Part of a small language model's weights.
Architecture: RMSNorm before each block, rotary positions, tied embeddings.
Training: a variant of Muon for these matrices, 214M tokens, 13032 steps.
Each number is 500 + 40 x the weight over its row's rms, rounded and kept within 0 to 999. Layers, rows and columns count from 0. Numbers have three digits each. The size before them is the row's rms in percent of the matrix's.

# layer 8 attention query, 256x256, rms 0.0858, rows 0-4,64-68,128-131,192-195, columns 0-127
098:464518481534493533546493519543492490437494445507520557503526516452584515484448525443574473373547492563557476488481536512570585530482561502549486544518508469432471449458562453456444505504577486464446474475457484517576505447551429463459473476488445487525499499488526511486464517510505576478499548514477526493510591556477562582497494487534534478435480482489468509496484481492585426479489
098:533448619488530470487544508523513456524604466540480520541478570499479539533512490533528563564550441462543501521498474492457547548479497469486492367543520450524462477489561538505504528510480449488511494455491475518493446540467537447569450478510546530469517519528530463474485491586557486571519506470513466474458383448488506516465433407496465496532491516534494512512483465527421583444501
087:444545577545576512513456523461499433419554456608507501528444506478513448495443493455509518544498428513468534541511498442517576478501495499490461443511482501554488470490534535522520464449459491502524448509497522454575575479386526450484552469503510479513432568531511514521398508402450466524497495546584519536478470569494490484534484563523497480496501493544461474498477586495551456449515
095:554517563477509470474518479487473527474512495510494505515479482478567489459543539573515486628508506437494504526565501535470524447453517459423554426500528472619425508447530518530478554503524523518538559542515493503512526520488553525572504481513507516490474498489482437557506512513466437495501457547484420614443470478451397474448491531411505493475514549519477557503467443445525529493546
098:482505461470532393444570526545524545498527452521477456491513491456476474467537548526503514468572532510494553540471515535452477409416431566541533433502492479553444556509546439451454500532499523470441547484536500488449462447486504481556557481456522576567471453518499459542481500542500484456479469525415508500534492462587473495513486469459546459461556540489500548524492491526517494413539
098:491525563472444519430521455541499423556543547531466519501472507470471514530564460541557516536466512561533532546506533509508526556552548521531500549541434527510490523513464425486477511510483574461496530517508507514526445545484523537529504499545502498489445506588446507442485533519635489474432533538524507418499512509508546454511436488544585512462495465489539557527537537479502532536444
098:551510515499517468553534447508484468507474536464492500516436492483428462524425475478444532482495506529456486490529493604458525508516538481554592425573527523484471587481437445467462433542487463522540488503525441516461496536485475480450538519512553518568490483500441543551468454503475538456501464536470514440455467471592549424464473541453447517460455510492536477545497398382450557540473
089:550496503555513516512524544495467466536563499551562572460450426529443512517468479531610535480533463500460445549565505557403447503535577462526559493506497511491470538477508454494482476466502498434541543483516462499483476560544451434478480484484489595442518482475553498532463495583504471488557469517505519426529538439494537450467462593508481512535531457511525544456470466443559546508479
093:471502536547479532533500597512514543506515448572514544460532451440479445472525493541506580451525566455529597530506454501487543535549508542518497519450515503472507504465558482573491496521476489532442535483521508534513463576522457474497585513550470516540476502505496486534464555536498443477486524491478455523502467464456504548440506486509505491523465520611507543515468482452471537479603
101:440501566459524498490453437570497449458507525509497497523466491435472538472522494595498537500508480439487459440509542505555517445465526501472530482405492453514489494470473518505510448470508496480472498488481471477472491468523485490530519493488489534479473460506502528479487513542464605472522440530530434546510496549487437506526484450449476569594478558461555540490489468520565537466493
085:502540516513528521544517435503466463444466413589565497509467380505446457539549487505548519443554470519573434517564494480460510539490543454486533425509492471533459530503539423464511487504451510532485437426485562489538530460537525467435522463462498563501522489505546457508514544556482487521503487608504465516482460511507580496518444401472554505550512512485477506510473543510493486490463
083:497512457515451445491569487512507509486525480436489484506466540468478469409565492512551571551533450441487472516502437542567547545512510465430505462437448546448520481521436468481442484467510509474521547496438501460486521519458507500547470494429482532512495508456405474496457427599546467469503465451493490428441550406467505450459501437506547514558472574460506550539468468555517573473507
086:468452489544487483440468516489514465559552520561501521481556441472494522432493496575562581500521442537556506548508431517566525571456552507502520505529508543503489514496572445449579477513465502422550482489440549516497498516499572531549501484486503532462522527580527505520487536590490500487477564570533402486532537483550473413523402445463504434496501552499486553492476462497498516468511
086:537490475592457533491484485526493509541497572484473540467507545511514529442492463493529470489489484470499535514518431551524464518539521513569607509531575488551451552542571457483518535545441557503484559496506460563549519492437536496563556508442500537486457531541537507520516490567526489537502442392484476471561480470526515461500549480433593408510565471529485436563484512548473484499489
083:460505452528461498438483511523534515516466523517490554494526451553507556496495529538523497518499600543516511552483451472429531528542550550491559493510485528531484502536569441514541504470516534507426533509543541483487454462559559501567548462485522507528438531523601430531445466517518452481523462494456502513508511442457506541422482539537454452443583452558517466527509475508502565529444
086:556474518503517548470526514549497517525466513486418488468454585516443560587476506579473507542433530477478498490507502510531547513499485550458501462462503512496521505492502511436447527518475457507477524390496479478456429466519544465511542533581478529555511564549487474500432468516477534470541417528519520500561456489568457478447488515508451538538437505465538474491531528480449508545528
080:509509541511477473512519479532430443480509524529526464553571529475474430492490457555523497468532462537512465492514551535514530515566481493391512534451475498422469556478506540465462510488477514481456498470480397493527465566547359476436460493516466477519476508481546418469438494433535495418569607512533462496484459531519484440507520561479470457541495550506543452494447538489515511436436
087:445497487493478517517536533490490519526502496531527562514508466440452458483552473489500561534516383476530508524545491525574503553511544462484547533506498553465504511451477581554536460514516521423515538532492467492515501500498430468535483523496449462467512456414444506477504539499467448481534560489506523550548533452581544486479539475447519557593497575480461550476485446484506559460591
# layer 8 attention key, 64x256, rms 0.0772, rows 0-3, columns 0-127
077:423430424472610486478483502444482628488465538470496506484529573439576547529460548426469511499437564560532541430475479490542489470488502473517485479515479546495517446426510572520510513542498493525482485537460507512491521519439505464408544532499480479461426496558509534486547467456483499434561476421469541512516491450483479523538523511496476589487466504476556495538493475490512489411464
071:518467497490484582445521468536490425497458471458492507481525474513507525508529521448506473442489495550509505472497514441493565579616441561532506480506534547509493530500450443456539462442533555461450549560451566448492569464543545579512522484526559472440494509494558466477477475487501495475484526522443487449484587505504560494482466557600527532472507545563481503489486529553496468560458
072:510484514479544471490508517455529483490415551388533461480488504502542509510515514498483432523447554507516513453455459516493566464534454516557511517587486475486537513471481518551517510476492469541515449566505447521474548480510486487452538507512524502508516489465438494452496453567514514501506506427555608529559541490499520579479498467442571573474436449507490498504537531552512513476523
079:565533559480499494459483515548464489505522540492533563526511537504422478486461490562529488472506461524466454507459504494536433440406513496511496390493480556544476498510404481471503519493480529498520482448517545477427525496474497530492406536514549474439529491537469460472486457551496504507552509513558482493485507528546569418555457545561414506506512449453477517481484486489528536558524